Weights of a small transformer language model.
Size: 11 layers, 16 heads of 64, MLP 2752 SwiGLU, 205M parameters.
Architecture: RMSNorm after each block, rotary positions, normalized queries and keys.
Each number is 500 + 40 x the weight over its row's rms, rounded and kept within 0 to 999. Layers, rows and columns count from 0. Numbers have three digits each. The size before them is the row's rms in percent of the matrix's.

# down: layer 8 MLP down (transposed), 2752x1024, rms 0.0189, rows 1692-1709, columns 512-767
# gate: layer 8 MLP gate, 2752x1024, rms 0.0215, rows 1693-1710, columns 512-767
# up: layer 8 MLP up, 2752x1024, rms 0.0223, rows 1693-1710, columns 512-767
down1692 101:504466546510520549501447533461523458538489497554465562425478520542494526496448408491486472454459490481466538519472386467479517441456455525522411583494533575512567505647476489516540513499473539453534513494488520499493519511547447508553549505470457447453606429551541514531539450413558477469472499551426416506477529534479473490479544472542479515545463499448500494563500462554460518491568477490492478466563438476544534493486487455515517531393495494544488479442460506553510514511492481487480487507516517565571501478492553563469562491397498528536445553452480441496445486508485415513524523497482510494460474509505558490485484567488395455494592522439487521460544463416484462497536489532516476507570489472532528492566457499505496479483437509495500490543447599547532511446514462
gate1693 101:502509510472500489490491455581425517577533524576542483486507531463572524440472525533527443475549434483477476564514528518501583545559515536520489453477534571546517485436566478460599506511535524496569488509454574500534510458496505504480467516470503486445515505447487461519474465535511544501530473492407502555552474578382527493538440442496506465479510469485497486511504458494532507491502548452509534499473505476486501482543509536536466458550557481569513461483481541448578499478555505521446472466527490396458462523422542511493517537477495547502523517537524514505528543567524492432540502483480561478518516561520491563512571506469469522516473504520483549487476493461420538551478461481443478566522490523476497474498513560578454504563494504383617477478501430539522398457464554
up1693 095:541506447506456517490539535565504456475528492558520473500489506571482488474468513455430532455560531472531471461472547464523518547426481457504459543500515553493549480451504470506503561544426561418481543514424508456487528539488498524471483470511516452581481457529500510483509532515486405485528548535511561562462472549548471546471525498473475470583569427481461491472551508487473527480461486514495490561462486525487456432481498547512565545459476451467393481489509462508452525500471464504523457528495426497422409484510517462608505506508476470562453460475562400485469487485541529503491537526489464444539478459526504525470498537495528557494431457554495484427511473492500520459515498470493533508502448507484519564458501574576513541494565465477488441546545549512461508558483502
down1693 094:577460504539535556482523462482514470518515419471535496466506557453509541473501492489435518497547542572523503503450498504493458499517494490527512477549436491486462491429513479553475517512524563484505544549530462487496537505470519518510437565434539528491492490531436469483523527511486549505432508522611466468457505505503477449490487476522474495503492543540477542494467446520463481492576535590578513429517513453443542566477466563508488539449472489476508506458479483459544522512524581555481495497490468494524538488547548530451533472466531532445497511463515543468483527508568517480564515551531459503436443482527495496462534498541544516532495457523520509543519463566484506485465490539566457468444468558459515464518504435493479476504470546468429519516480453502524479437467481
gate1694 099:513445411541437496524451477529517493489547508485540510494510484511548463503514513533486500417538524506421506485506509466564531497494497503516487542501369558475589475545487549517512530442497483441519468528490441529557447504530449527460479459476486509485574422497408551466538414466443452500482495493458524519454433530461512505536466487387520565511531479545490487485497445532509488486484484428473591560518552450525560439469488467542499433563537535484536522537491471449440437544487465507437450451507494529421562528513586483472488517561490463553478518462503436580446459433574498498529514550473481633454443469487534483522551452424510481513480506510512494489499557525524460484545582532536482485521448437463443441568514473479519489463469456535512525450555518562524506555522458
up1694 095:544527492477583495484536493551490466516503467428497495458497513472503546553451565471584518430641474470531523501515537527422462427445470534560423489534409460496362560497491480543524473512473502457524476538567468502465560549598525516492493541512498548497457432527483482510566485559546540547519459489507493513521464510490532521479531547472443486472522492575531555509560459597550537558590483470552483510570498496538495475458492463518548463530454516542511558512539497487429495450441528532476546445497460513511499485497544473526543537542505527487575469527465502563517458482433517499490516482484441520538502509468530444476479523436525411534513556459490538613552413533444455546486530531459465524518514419507521468528520489546533482402529496502467513544480488491534502513506557
down1694 095:486514576484507496480519476558509510508467510508452503495500499503486479557479507577505517510439519550546552474501582548542508510476555463487531483493543522479604561475507461558521553518426492475441458505472507557538473523512488461466413468543586590553537544472494564469597445502579497503487479552455491424490473488501487498550534487580536456523513527468529449456498540429548503503527439545521433457430430465545453502554477545512541531588532482526444559528551552510496422452436515518508405486560469477565483419491440446432526558539515529510499439453414500418569515508468479444515486479505548477511511456531442517556506519475512481467600504599447453507526429477468427558528482461519485479470482493401453525442464504511462469512587557523495485500469520482550464476472523
gate1695 100:499485489572439501504496555506481477486514561463550462471499494546456573537489530440516474443497497463487537492553484490522509513460470546514481433510514606502502555599527479447465434450497496543566454439607570546509477494533473495561472476493553517441425488528532507504471541500569490432477494594501530536455514495556505456474524459513518518499501473545471420509479504490433486488491541547469560485444604473522500451555519505504516413463551520527527439507531434491483474556528539488483481509434502540479449479479552487467469518537492565455454498517537429471471488491456537522601461446510496473546459471560501528496562479465477525510432540410554484481513514493530491502488341491528430462524453528524537465543469509474512475471440559551543482451544513525506512537499564
up1695 099:571460457497521528422480436546569477549525510472494468519501502557550458492478447561570483510496507409490490439482529475486487440525503526593492450502457483541413501458513470522574498469478456533470534504535512485471491446512440479520495547537496563527470482613526554456536586550500522491543503497449558478558498443536424497528528473446428479460460459485549539537514589578464442505542516466481444488517502546478571472498528449527527546565513491505464484504493431573479437478505523491531513457519492468528503514529541465492586495448516513571456490502497451479575515520568473487506513507505508490523485540493534544476457522521485509572526447451443495515486564557512591511500457490544561444522473484514515510514589507521541509472515480453456522430481466454451489499470498
down1695 099:462500553440521507547504544503432486531460443559527519534447430444489597520549499505453580599486537480535553529476464568474525504503570479502551483469498559565559530469420493459520469541498535435548515540543587477504526535493488518390461557487518465485536478498498540509438553481497539510501468529454554514521463507523516505529448518473582507522496476505451520429490467461488481556526519549518527455432550540573434550485418474517526562506546491516419535517448495484504561502433467518499499487410494477496480490557530514485475515488514495460483536531471485470534492583540459573514520440486489529558561433456499496501511492490550491505539500483426546474484532507557486502505598464478594553490469518480535525543486401469471505524433504494504406575512476535518507509532557
gate1696 095:488420502501490540505449453543538463490420512454517506523464497598519528533539546528499453511493471498530458516455499507498553518559544491506507524519519504505527475553546464570514463588518548529482563446518434479454467438426560420527502400463423511573461505485544527476463511496545472499434422515415498468465529541522553517521459463546498415514488461457429529444532475459522489563477515467499521465465527467504491514495538528483521447569427561551522471532501565508503468549525523445492485480511519498514472521478495539450489464568491504563471538472505533511519467518557489472522550561451445477455421581501505456477544499478461556525478502475504528545509395498484450522496482463479466484462500443492584447533494461478447484485483553469524461488477519544437460491534502
up1696 097:524485455489521565534535523434544585508493496518545465501493456496545544514473592467557504483534519483448507556435487558513590516482451443506447426536479471561482432544515514490460357530446486539455464490451464525483473516540490506545502477568529442489528461596471485523467492552471527475492426422477506518577575607526462484470538535456541523453478521540452475504578445498481559560492461572523530504537559545524480556523561473486391419496500463495517555487476486553466509508462519493507557541504529480567448527474543534481483570500584541485601435474548506583467567488504455443507517543440495531546488466481519435538509539533560517469520465447519532569536509507518517526558521463482471488444490489515517463541549491510458523487511485553523523419575530502513453437530534
down1696 094:555566538482421511585496559523506561496530534505529467591535588501490447489465512509518502468525450442443479564456372481519511510470571541473501470485478504458554467482545531455545501483530531511536544481414511562505479487472564457459482536472522555432519462552446470506480491479442476467483519470482460502506483583520583435524476498521529494419487505618572539458469524522510557460511452477443534464547479510529543493471533452483482454522518567502488525505497498507490509486497515457507526496538508483472533437540434540489488426459486495481539510491512469503523477533486445492428546464469475443462481536550416479446476497555525539367600471478466517451501497530543583518537451524539490556495526460558516535533478521483534451507463516480480504562569572514465466479486486
gate1697 102:528615482498510421465443447502521488414490533534479549511538523452458428476482553453453468427554472530559529512478540499469505516533519606476498496501570449560477581501589521505435513534508486529553471453528490439540496497484531498566511539461458491579538514514509547512522449533510454594559570556397479483529527491539463483413444462529452488514538564473489490544458447539535463491518564453481589438562468536497485547521479512470450430446452486514492504508476479393573462489530531550402507500502487530507516496499515502529509449591571551515433551569624558547550507541532472530457553482512523509557531475485513470495544503470494514470459472596527475518502494513496485476433464512495484498533523545528486427446502516544457512534489521440515503577496489508495531529494548
up1697 100:431517489422574471504479551501437545443529440556486538516489493470473451479386492467449487456470563505471499512537479544513494500378509497550518484514470411468489452514493491481401489526448498480549568418520562549506534480562544567504528521494417492466514417494553504504526486540536451496511449604477496562499455529447409439479472496488506378538467593421513491457552519516532555450480454496468429503500438551494466520526501542518480534542534484518454547452532561558491524500483473462501541472490436505559555514454525542477487542565522515505496485511509507488451497525501441465498484504493544480528501544492583544479492402588493454433547475531493433571466513438519490492503589446532482524498544471465443513537482536426452543439567515426512532477483492555492451485541479
down1697 102:456484445467595405547492545483509419589491466538422520514475472434545486490474465524498516503508489478518421490486481540525601550512509545505430447491478540508427480526494508495454483484520508532537521551528509565438487480475499436517485514440459455502525491443470546492522483482526523481478480524484559473459548501513553510495502504494533561460440493510442486551453461432450504510526616504519489476451460540471496514501500498438476455483489498477519480495469527532463438591466474565471518581550593508427582502534462576482457495446518503540590494570516478574481538465428456543480505475557443459544519485511568478496500461516572483503469523446503484457539515556549519459474432502472479504491490562549469538519569478500516542465462503476524492577496587520558515493442520
gate1698 102:515542462573446481545553509463462434484548494531447484472527576457503519506534406558545482494494535456438489513547436502496459468491487509486468469534470537483520549541530477480533500457458496517531531553543496520516511474484476481473564460476443441405447628488545552575483498434499521516505511491524484442521537512562469536407507551536504509529467477507463461466474463491461463466461505501431500529530518560529555493504455496532546513529513496532471494500469398495478479434550482500597586424503487531516462459480505511496463533596531467519501549554524498433431453434526492502501434439537390407544525501493551533523434399462428520519520428506518527529445564554496510587464464533534525559477507469519438509492491523519501474577423461476557537481468520485453523392528534
up1698 100:494503568530497438476457465511531529537509515508499527464519470529534494530543497541538460527483489502515608408431526572443457463542539508423513529496482497415426550455487470548516503471547503457579520480516475458460472512492499516463459515478529483422529553533510507579467477455539535486520515519486533435473522544459475472566450484462508509454472459470476381466502514477580549474455471504568518496515506522527473440513465515458467442477471439515532438512458511507461497485463435472513518491506489491430495528493515485478478479488409520477448433413514464492536527501499494570457525527483446490519512565463466496561495524468587441589505523472531493515508473522439517485522503513481479504511464449450523551499473483460504446462521458560488495486504520546479507593502487
down1698 102:466513508483479544544487434474545491505542473468535514509541429575487467550507536528463511516510491476531560576498501510470499523450524488439463556543412506482539505481476539478553534465542480533585453456522592468484510567454476479443495482462548508566571483449529540484545478609479469460483527507449416541450417464482545546535497459525479426489490527540452572532483478554456501516512464497549459544587442475578523509532535519478467463532552582494464456530449453479539532503544551454490492454469492475494493502464528471517451580477451514483526506467441490467514470491564546515468455458594516514576479469470524544471478391462451496466525561568519473565530575472520493410522524441438494453491476551478496469512502561512466513524472494564545502496441548487529515519499477
gate1699 099:533526438481556526528511537469481471467460495490532525454483466521513615511517385503529474509416512497534519502467475487513481534495495503521583479458499507525484562503463482496499412564542460498518516496487457546462549583458500470527426459516539556475547578434545438475442510496508482565514490559425413525522478549548488507495447499570500521475503568492536491559542483577486477505533463552498454519517520467496498555426480468539436471515465478537558540576470455466464510519559472464503463482476533511529534485554511510574503491522555577478493533580543430542470470471524447505500465476492513497470452480483600488419509500483477502502414526529533483520480483520510520480523411512496483493513463523425466501495532491527495500478507534491516519447447517481558504538456509
up1699 102:553523525461467445478476430504544433552487461533485519481529512430499494547483490494477473512439483526484544407462464496513474488519507463506503507485465434538488473490497506503476432541523451508466526557545424526495492527430523486499587482461524477497489451450530452496478520447495504530487491557490497487477562529505490462537528435537508484486492545516473576519459494558526494478528451409487572504444475549562522584514546549512525516481482530547448506462530440511414484503465476510539492532454476447512581460502542464521458514567503512489555484465407438516550541495589518507466477526481527473478433532526551486555516591506533478537481512500484470490489579405488469498499438477487480485509453501498358501443464484508456468421471464551459434523472499464418552522509481
down1699 105:504479512573560487428520559515538550538458500510479532546418500493467526410507505528549550489553462424521482540459493489477489517452466492478444429533523452507536563511512425458490557498444550610460493445464548483537555499532628524540480544465502489540478432503449520596487425462466508488479509553471409520548417556509497441450488512483501413513446458525503443478497440496510531475509559556478487467471564444468466528473496526524499459465483584524531568511417517467510451499503534435533532413545478470471551550532545483497526483479505560450451421490512528419391497613502519506472575465527489550524472449521478503531505481498474514509470523517546477469473480507514535423530557493465500471423578515508507560548429448414507496495459538485574477431489458465529534459499529
gate1700 100:563508562496481528541432482492502498417532523519537466455540463549477518523519462501476476450565457478460420531496460453461556485544531561536552439466509477551517513495462483505538549544562529454451517506529540486462502561487504519497557447517511521525427493545491524473524546456466460516581545592507538454523399497524530521514503426524512561549449490507495568451496457531530531568552461476460468513467502540515507457524494509495525450505516573528529509499549505525471531499569476503474540485511490488539502486522559514489499498533487468514461490538486480495544520455602469485560503440516511510552565497481492463470508541578575565476546550504561489462545437445521479471444469481438464546525532490521558474494515509567476520526541492466582445521518511519521445465608493
up1700 102:549484495511494486539435530488539438495505565434513542582537481401459507491447501486416481423498504506477558435492508498421532466510487535505465446514498416519504572518522487484523541543510549457432526500539441469477449455490497453478527469569492446568484501492475526554496558506443547544504531567486441443523524515494424500480565553494446514501513442508528443491517563535495530575495481499501446510468466509541492546484439517551550528545467486564461473486454543489475499543520504515496488491442465518467503528538518475496512418480523485429540531493467520513551496531535527459472438522530502545548537505477570436498505523456567472525514538526541453497416548536501475539493489474528496485410517547479484481489499468522525478532485533524454535441541430450446548481517526
down1700 103:525489499500529556582453497493501509529452494490555510456557497509496438486496506528473484558553500551479526492452512535448491463447514478544543491528536421484479531584531466537478388490477493518516550544533491561560548528481481461411499464445462487454501472412434452575505582533489433465518466564446536502428517556450473515511618462505585488436487514480499454464499481441470524483522523463497501554537431477473530559510471457502480538484445492485467462458456473505486467458479480424493501443444519522537539478540527494512458519484466508538465555487534455544507465488459498497478486527473430424531473393532443499560503474500525533469485547560457520538473557462485563472560455498485551522476597513560511460547537574468507424495545413424490509502557501425523503497523473
gate1701 107:527459506499509482444503439479495540518518459510470457487454496511469433463535521486593562467474460464512506498448512507502513453551432552538477477463473442535510502573532519467486494542471523550481529437524607440520487407494509515458442471428540408496482541523516532549471544540521529498414524534481459502493526468429464524533526527513522461504502432427541546534507533479506490504534567489475539507542512488497537416460503512542559487490482470459521517475471477409522551523502440557502460519515452552449407554500474465493492525526447495577492519489461475519471481480493478471561547447486527538443561470522453455452480541460454512497511441451539535561588557460492480556428508441447546494490439588494513467526575538432517461509500529521509517495575523525530494450552473
up1701 113:464523452523492512554542468468481439509535516484536441492511505583493482482477443575502480505610531445556520451588446490455498554500476534423489508436540465521447554542529478512552523513429438405526560515490460581507502514517550552539518457562471457552474554496517529470551496446441571556485494540516554443570469461585504502561518489513485508526514509465479492495480519631493470561475530442525488496516507489454395578426501496576556478531494498471519510557503567488481527497490590505479484468458446508535522452487449472548478456460463487477460551500498487499489486495466511482486420483510449489525484492446533512532472505487521552493500490491467458481518481516400467480448457557452534556537469391488508487472527495548398441503471545440499539560476542574541516498583515
down1701 112:442485505414545514462547517514490478478512472475457452473551433486533435515474566496466432445468499438494511539529456422456468548546583485454561495499511459499476525508527461472545440476478545482498462472561546474488506506477446495511512433508518498496477512480439506452434497523482487448413529524503521511497494531512553470456482454538550550487452535511531446423494483586460540497463421521510560505515549419486500594446479550517434437485557468504502487525553454516461487542434480592496502440525587581512475511515420565537515532481454508426490448595499440509553482520485492480545454499530500484451501502539504552575515480542524460503498509496479531455584389523496508455512503460513510472515452477466536419493478553509493500466559526512548453464407501491495526488516434
gate1702 103:495497499505481524552487492504498491428492536480514509437510503462474463589477539490500502536520473476424404496476425492533505405473506562451418590490497484558529470538464496460463438490519393584484458465531501507458463521519445454445518480517520447552476511441488564576544548527527463450500482482467514533486473434463446484455521471469528488475555486534541471531547432543471509434466483402484465563433531450446460509480491518434489476531525454545639510543478484570470484544501482485421513449494434443443483515524482552481457488529527534434511510458539478492481485478547523453476553551542508480476481473530477484519516520456488530472468511495422503404576496517491428541493525482478475477476528481474468479528473451425557453532431474511568469527491521521498524515464543
up1702 100:577506565524601546412517466478464540548569490473612462382528462475579396549472560503512471458517506419477509478496505453499481522541533544457432467502497482496497511512525510481477513506474460447450435445549456526473469470514574433518438469480566473555539519506449500477546531520494519534516489553488465540459419530474450471528492452445552496527484480471449511595559454515470488517408486418506559475495498437516500572569499514485539506499476567522492537508573514464464509450523477432486567494506522510432540526493564509493476515511522548450484491473547411432463510416530498435469568482513521537451498532493542521495557475480482551483451476503496509476537537462551501535475499602442479477415560434449493450509474522508527489478542510470479494472529487509540521451519482
down1702 100:521467510519482473552479491580498481457537544520480473545551507493501570487470514480536472514510488461541522520498475521499487532509503485524539520499505554538481509518540510469507517477512433442443525485471551496473527543531458459384536530465435579503467507517503452538442523524523555459543519421521518561546478495472568507523516547470505496526481505521547507436435410465531435505469582475442463458541439460467514447499438478503495487499574581424460529491456538491473455501475400511503402583516474484576456507602507489538514570546442489506504512515503545598524526430433477545575481509494525448496496438456483470491567508453524471452504504494447495488459544524590507501569479487555487458457484491503571522535504522535510478459424474542463503513526524510570534519508494
gate1703 104:553561536520506519495528410470511489488601499461567452489501542486543513476513517565458422579537467493559466487462466521548532454564484510459534536427491465501508533521500340523496577494478581452551508452531514520422507442546462505451534495523542526505498568485517517482505518447553478486486486523503549427536460421453513537537492541478570514525489512484540533451547448537439456505526497546487509497537444471443512505480445507444588493522474459491423496549509492509515542517524452506448510509475507571497546504498497508488486516470552531513477556547540530571522480494503425460425479502521460565496432511485462589563409491489590540495522520457520464502480470492522553558535518466496472447427490461553527508479496493463453476527522486476572591502450466499495538480460496
up1703 109:456469532506512536472478499515522488388464547477488449499399550477429550536456463495489472527476474539458537482507398484501469541529471568479540507481524442433496501460561405492420396555532482485536513444514536455608488528549525515427554541493447508479549485498585508498479449553507506490476541478465386429518587490403499514497512428463527481465491542452465486479459426452532571470466520528498480543514538511487549529523532561480499461578520479468453535538520525483531473516524586567513475523430421452504509495493475493480469519534468478476490515529501479455484460465475505547515507511472517518566546502483449488540566478645506553485531497486536511475507524464488477478541456468534460507566458470478417502431512495534488536491498478500459503621478470436591487490541494
down1703 108:546514564484514501515569479534568457442502609447424523544506501513478501485502483475516469537515430456562494498594469450476558580551543518494531504522435512580548466548563492419453527464487505513503571544494528499498489523518479410510534482412534475520476474540547530502500557490413500545535519475524514483469490528435543498572521479542482578474521458505480545477479493587559515458486460485510554448450459488539482481502416513532497588479480477532576460452488457461580519478484499528456459488460415518513492456589437499547457506557530512541452485541524487461484510548458466514488466534517456547503445531441532502471513537554463524534506543518521522507546486564494494543531424512546555469528514528454509506507524463537572508430503604487465393519493469557411506452528573
gate1704 094:485543567417509552494521462474505478544466521510515487486499524503466420476529499445501460477558487523520514547474462479482494504515458539568541534487448467526551532488468445516502517502543517443505473623556570485531495509505456504487439581485495475515527601475534476541456494512590439535512531586484542515447498427481576530527524481500469531480474487510445501456506472507494431503579529457471470510466502549575540548512476481498421433572397471469529513502508548494503513419540425465555474508483518462544456483466513444445520527521449527437535567558523541481500456522521485542478440375539503494479511494437496471473498499481525555546481480535529473506499487493539439491520521535479537476474484504530504451542518524489525465514478486501547495510497531526559533456527471
up1704 098:514512467551492492481494520520446475483515417476499532519533587496469550540500506538511503540506526480483504438479553513540497501519559481474465478547528479495535466489512520463549501493470478496460473531500510487538526477520501468545561435502505531491472458529443562493545498473449469427534482483567449503569497517514499471455502469455503568564508518483515521518439508504502535510508514534501564508502477477427460481519455546459581509474556533515526486522501445532472485528501543572458573478522477525415502528495507484561519474529471547563484451465437444536479527561501455417517558563490473517526575436505452561622472483526482492460523533485523448541493511489428502504484514493521475512421469463522495478473467505549440508476468515496522600470528532501466412580521544
down1704 096:527539449477479523584480474519467491520488523535511540491471516530523506623494549509521545415514492486551504469533516480489505486553543536517518541486553528454516528495462493541504499511514525515518438470505537499475561486489501514506517493447566548468535591500487548452515488491544463498476523520492530510496514499498583498436486450471513527483544556474504515505540547483457486529469520477485467475446536497483547440442556510548509460529572483461568452553442484507501513481487499477585567541481473549495511471527418512553572452495480513458455486453433481459535476517509386580482438495499475496516543488554479480520426414499528520372440515506519461530488512456479494474522503484478504502497486521559481492462527492465474449529457544439455559521455504518566466490598458
gate1705 102:508538562500496525533484505546452576513513513497600497495454556459440457445446533500529589474522555483493508521543479501383542509549517490436492531480428506468495509471471523467473498476533506534455501552451506471564457509524484507468430478516489502547553412447554444521492524440479524470531551445372487508449525541439494546506500460499461490418481488545545547510566545516443518451526469558507557519537434525436494502448473570487370622478610435549506508461511510503564545449510520467524554456483522530553504456482503558543499495498499523487454456505551477548483595484515536505414444497463492579531508489566462565511482519504467547493501514410483447504561484536526505462470554504473447454502456489495502444507513529518471512480428545579558486411498527464447533531478472
up1705 100:497423513491519422507559510572479524475563578504495521489557530472449480521435538521564506509560519515545461580473462505510523549565516411448490516513471510557506584522537445451528523446505500485531404493503524473489511510547546437539496484494502547448495519523564473460547546446521491537477505521510430450440435466436489448484560535481556518483524548609527510525479504443429514512517554513496500548492513490468456560478380501444533445489541558526490539521539478500422524504471500442518541526480484515537515565517496471488516567486455506565471530490507557493508523520525485464480550414578503526466480475511471514549466463499453517461479513534540447503595479535498515503504538410508448464509447520519530451503400467452616414520505504605533571414490527553492460444437416
down1705 099:493432461531451539503439499498503442489456517559520540561430536502494482514528510480487479509495529469541489520581493489543559467499567453505498569497437398459462502533496497467498596501503439482449473498496522539529460558474497470514554466512537470464558491540496555549443440499521488550579480488520425490481550538470503484540490516496429506477563447507526550435482527505537526458510441494513534509492453543515555545527534537481564486548450478474488563468552489547469488483509502506568500451457528478512515549494493497515476442470474542552496434528519500511479496482490640440557441451491471476470559440445494480497533493465496520470439469527522458523534527470486542526513515511494401501473466518487515482428548483552457463399554444429526508532478455455470473511466598
gate1706 100:514478543399533478488530441524507499488472535484532544511502576480563463505518506511474478519537449536510564470530493479497484485531496594545460477449461527452554498580511511428449448518495484537493463570525503457475524465547462500490537465446510494517497576457455576494480568417529497544480501476467533525508472489464501440451522515485516579531473526449465530474452495500537532536439457438447462407430484536529454511427485514443431512528545510503541391522482480524492516453518569488498492525487481514444472480446408425564557424539516491459460536508525423426597518552476545512436561484466443453557506534541498451428602568577574538490538471495534502466472424484458487471541478546493552471539527490502537429570531501524513461512537442481491574490508533554524520447503511
up1706 099:509511563482541506453492458479516471428513475456511555464470461500436562522480513491483502551545497543440550485502468472482579524507485476485444536588494455432473545510529543515525507539535495536535602603532522491442546576491543488482532459558510516497477514523580460552497516538490550458497518465484475555465540512523487508537483496522503497477463525479436523566553519495564502532481495583472506506528470507470508501522483521489436489509419484482533600493556495535504541506437560513481486599521479483560509528454525508551466459544499502513465538586501500554600572537551510549521457485489505541474501611457552458464487537545526466562515530556497507479477574447420522535490469531502498511588519481535493428559504482564499483458464477436467528563514532470507517443475457
down1706 097:503479498519569449464533528532501414458465508480508528516483525617523480556590502446434496507532497500456500428474475525490520494533495451513492571509524474463533497517519525521514605531504476536547527477487473488449486510490505541550472413531533496502479516487567487485487435524532529461393484485521518470522555553514488422561550489475530484563474462512532504495544531485490548475431540486462484509498450569540424568526500522475514479504507519461475529542481514510501501499592603456498477507445480465437478536416572487449472583487504549428539460492518444424450453535510548486536563486477448451546429515520513505439467506515539497597483514555556540579383492500480533510479520529492467464588513517467497557481487472478506578483483452533424534471506515476445528505547517
gate1707 101:439538482421597521488521475450530479528511430522503553504468495504457501483470524479560501417501533507500551458495484520543473464497468570621492481539565458455541526516495538457414495490508451460498418535466529555476433446506384519504500514519553440537481499580528566463488470468489525466537495529486502521481511500524513522507400483507539517431488554490511481526489535499554548445508517454554514531484494460557470462513438576493463528467520454544454517517554488446533469485435422524493425505549631486531494488529525452521484504541534409527494492465488485511600435522457477499511462494439510545510516590525516559465468490462454517500549501485477518494498494519466507537460427533475466529545457572488495487547474465487454496534518503509446545504426442520530472465480508
up1707 100:479504452543545441448546511564476484587493465569486484552482495466517505517557522430541509484493451519467535529508514510475484535565524550495480488437470498525507465523482489505533532531549511508544439485503524450441504478586511500546525542521498437500544469548532544476608564497473512544443453480445501435580514528562496532561524473469514516506442517516487540527484495490545511495583503512505440566530560487495471559546491502564523485585461497483509551579546442513587454413506486492428450447572474440511482473518429431474532504537470490479564534477527496474488538451523477425433477544491524472567528468465556548574422545517483549410454444547494512583508462481477501532450566540503450526532515447528397439543505533481512533463522493597501533582505513482513562454510414
down1707 099:449436531511517491519473507481494538491484529449498478497539480428503521574470482482513507420545524512467483489459504509519558499556517545508446489523497478543425574488455482474526500466565452503365460447533525526506537525513440458468466468440459529466492483478531451536576488484539521493440471438511443534527498561558526505497422474426472428450536551464490463552539411439508539565492589458475525476497488534507499531516499513512532459620489535498430478508499525433523474463526545513484486482471457542549539526493538496470564491496500418529514526515546582500513503469464532525401531481540469444523542495540458514535512476428484553506499504494519487538563511510520562511495510528479488514433435543469507506414508600495486437486462493525520499497558578498579493479532523
gate1708 105:530524534488574530490480485430467453498556442517565529521490469522476563459434467494436501502563476448509482445503560503496566471533537462559449600505578402442502530511447534495453568518447524540491479541462533529486517473495512384525543516517477528475457502469532520433466443525449513551499507483501448588517481417511500545515495506463425465445472513507490508522535490473479482481565594520507503479476410466514466557546519449525543520481498499521517531552514493446508427462418490481529546460555530490611496549590496514511495487514514478525518570447468532486497480430523503486482459465463488558490570502516460521496434544438435529492489479450480503515524563514552479527466501497483578427418403478520531497527529462462443489586484471503569542528583537477536506574420494
up1708 107:527492491559543496555482526536484485563483502518532480507593537490508540488506550525441518500604444488486499480541509499445517484550495498533476438527542519594580487465508469480504583523464520500535500467509492488473514481463465544498558478533472530498456512510434562455439480473499463532439451459504457513451535404533552513500543473493414526485468467550516568530529541479490471571535545495498456559473529541494530574524495494492481510468542509458572554593464503472489554516480442566472534508509477457447460565525445527493500448477428510460521511548445420485470457437444509378497485476571512441497501515495456492430558552531546517467436509467471485513537521521408506546527508493496453490488441473548523480499401467448471549527495511437530586499508508539553532444431436
down1708 105:505487497408539523517537417457611522497550437548522537526566474474530459496457505536466653512500472467510511543545490443500496524539501627461522471425547549567481529470451484541548470500529497476422459467500495468485491549491444513452443512488512597462420476471461554522398511532480582537535522450547472456570523485524540458517527504569466522486497472475515513524544564476479514500496504458574504522516395538514471523458584521473505543452479518502520482504404521502489445505506435490555491491425521601481588483533503490541517526475431472512560515480505466541497482475513478476484466564528535438487496449518500469515472563506517534482418484533538512521496486502532468502482572471466568506509481521477507451488504510511482492411515528406585566539484482456420482484516516
gate1709 100:466484560482485545500521415533506554626538572477471537493471465555508480457388568420534510446460472548558485450449548457534472436537489502584563541505524488507408548541503534496449501539493528551494463578487529455521507580466568537535503518496437424403398530512450487530516549555504562465521468503473471513518471509565518480467448521468503460465496491549582446488491545496499502597568467497478521449520508450457530460502530486465488453488544537494556479502554550476505473587514572529501464508461472467453521546459548543581483507476473513453499522494414594464467554478553444446478479397548472481552443435613505477531468439485552473429461493442434489557507482520490495507476419443513533572558544558464511519530499460486509487469498450458452559530540470569486460491467533
up1709 104:460448445504475484471538480504425510452476563498485555524520577557395503528528505428506440512498460537549441458499492495542488527501506550498537435521554575431492527509531481561543547518482523482531502530512484504544501522491480484492533524578455549508439495477428502468572516447468488468544436487514436491494499548515403575480516480464521478484499482451508471430483495441509513496525484505459509534509519467483459423431555466403452510435458496482487486475457506472499483498564476525475490459517502561501463504474518590517476479486487564518561503466516506486478509513492516565466479554502459525450449550518495556464401481475562488467501506478551434433436445525539437562505535548479502512423510414439465556464527470551545499483549472443519469461476471468525515463400485
down1709 103:517489519506446503531528453409541500512481430408541445536515444500491518556515463460482515427546492434535501553564463580497461457599513486496484539432595510516445487528513460541594487471537498502513482512517526526573504537514468529507527503482509447492417465534520415550430484499493536466515392514496412513548564494488544413546560497482535531499447529514484518462535499483474524485509460526504424480515489467482432521506437456511515478527597504463524507486526480570529428452481464420407449430553525488504509508485416500466564492488521490526502544510523523433492494558482508566547471474530493534472560550517499450481649535483471471517445506486546561502467493493510431473536576532500525472445582515464527552571431509462492490490512520572477431528457526475376548507505477
gate1710 103:494595528501476588436461500527503526560495460478457540437494504492500533454478429427484510488473556486527529525487461525443510521576494510540478458476549507447528526487513495472422490511446528454531481641570511537455516504515519460600507504555541474465483550517519451526498451468618483489512534536446512531506545504476489543509541515444478460513401510486540482479515472427446503431520559525426487471474436467500496473524538517539453469412510447485549576532477485450563534497525532472485542499485527480433569515548414493503528443448541550575538556513477496569443469511569475529487532480491499547467500494523474477515491547484542543504584520552514439558497551532474507480505483468534519566439497521481487452517515465489483493539500630515495501508526492498492502477453577
up1710 106:551573437526487428518611509535427524490449493511540470498512558451507434595490573492477551509506476609511496560539530481557543471551498433540497433552463497511467505501477477511501534525432526488539488518467440489532508424548527505553448522538571532536463548535520500479496523518485536505464494497505500529453517558546526527525504501550493549501531547537483486462541464487500511489509543484529454505484544499487474553597483551501442485498445473466512438518424469484552531491401513480531543585499546531473591513508508479433537519487548485467506497535560528464366536508499463531440520472527496487578450490508419524485475519506517485495492545569475528528496459446507517485518561439536530515523536550625504559498411497490535536494522433559534525506446486533509504510618484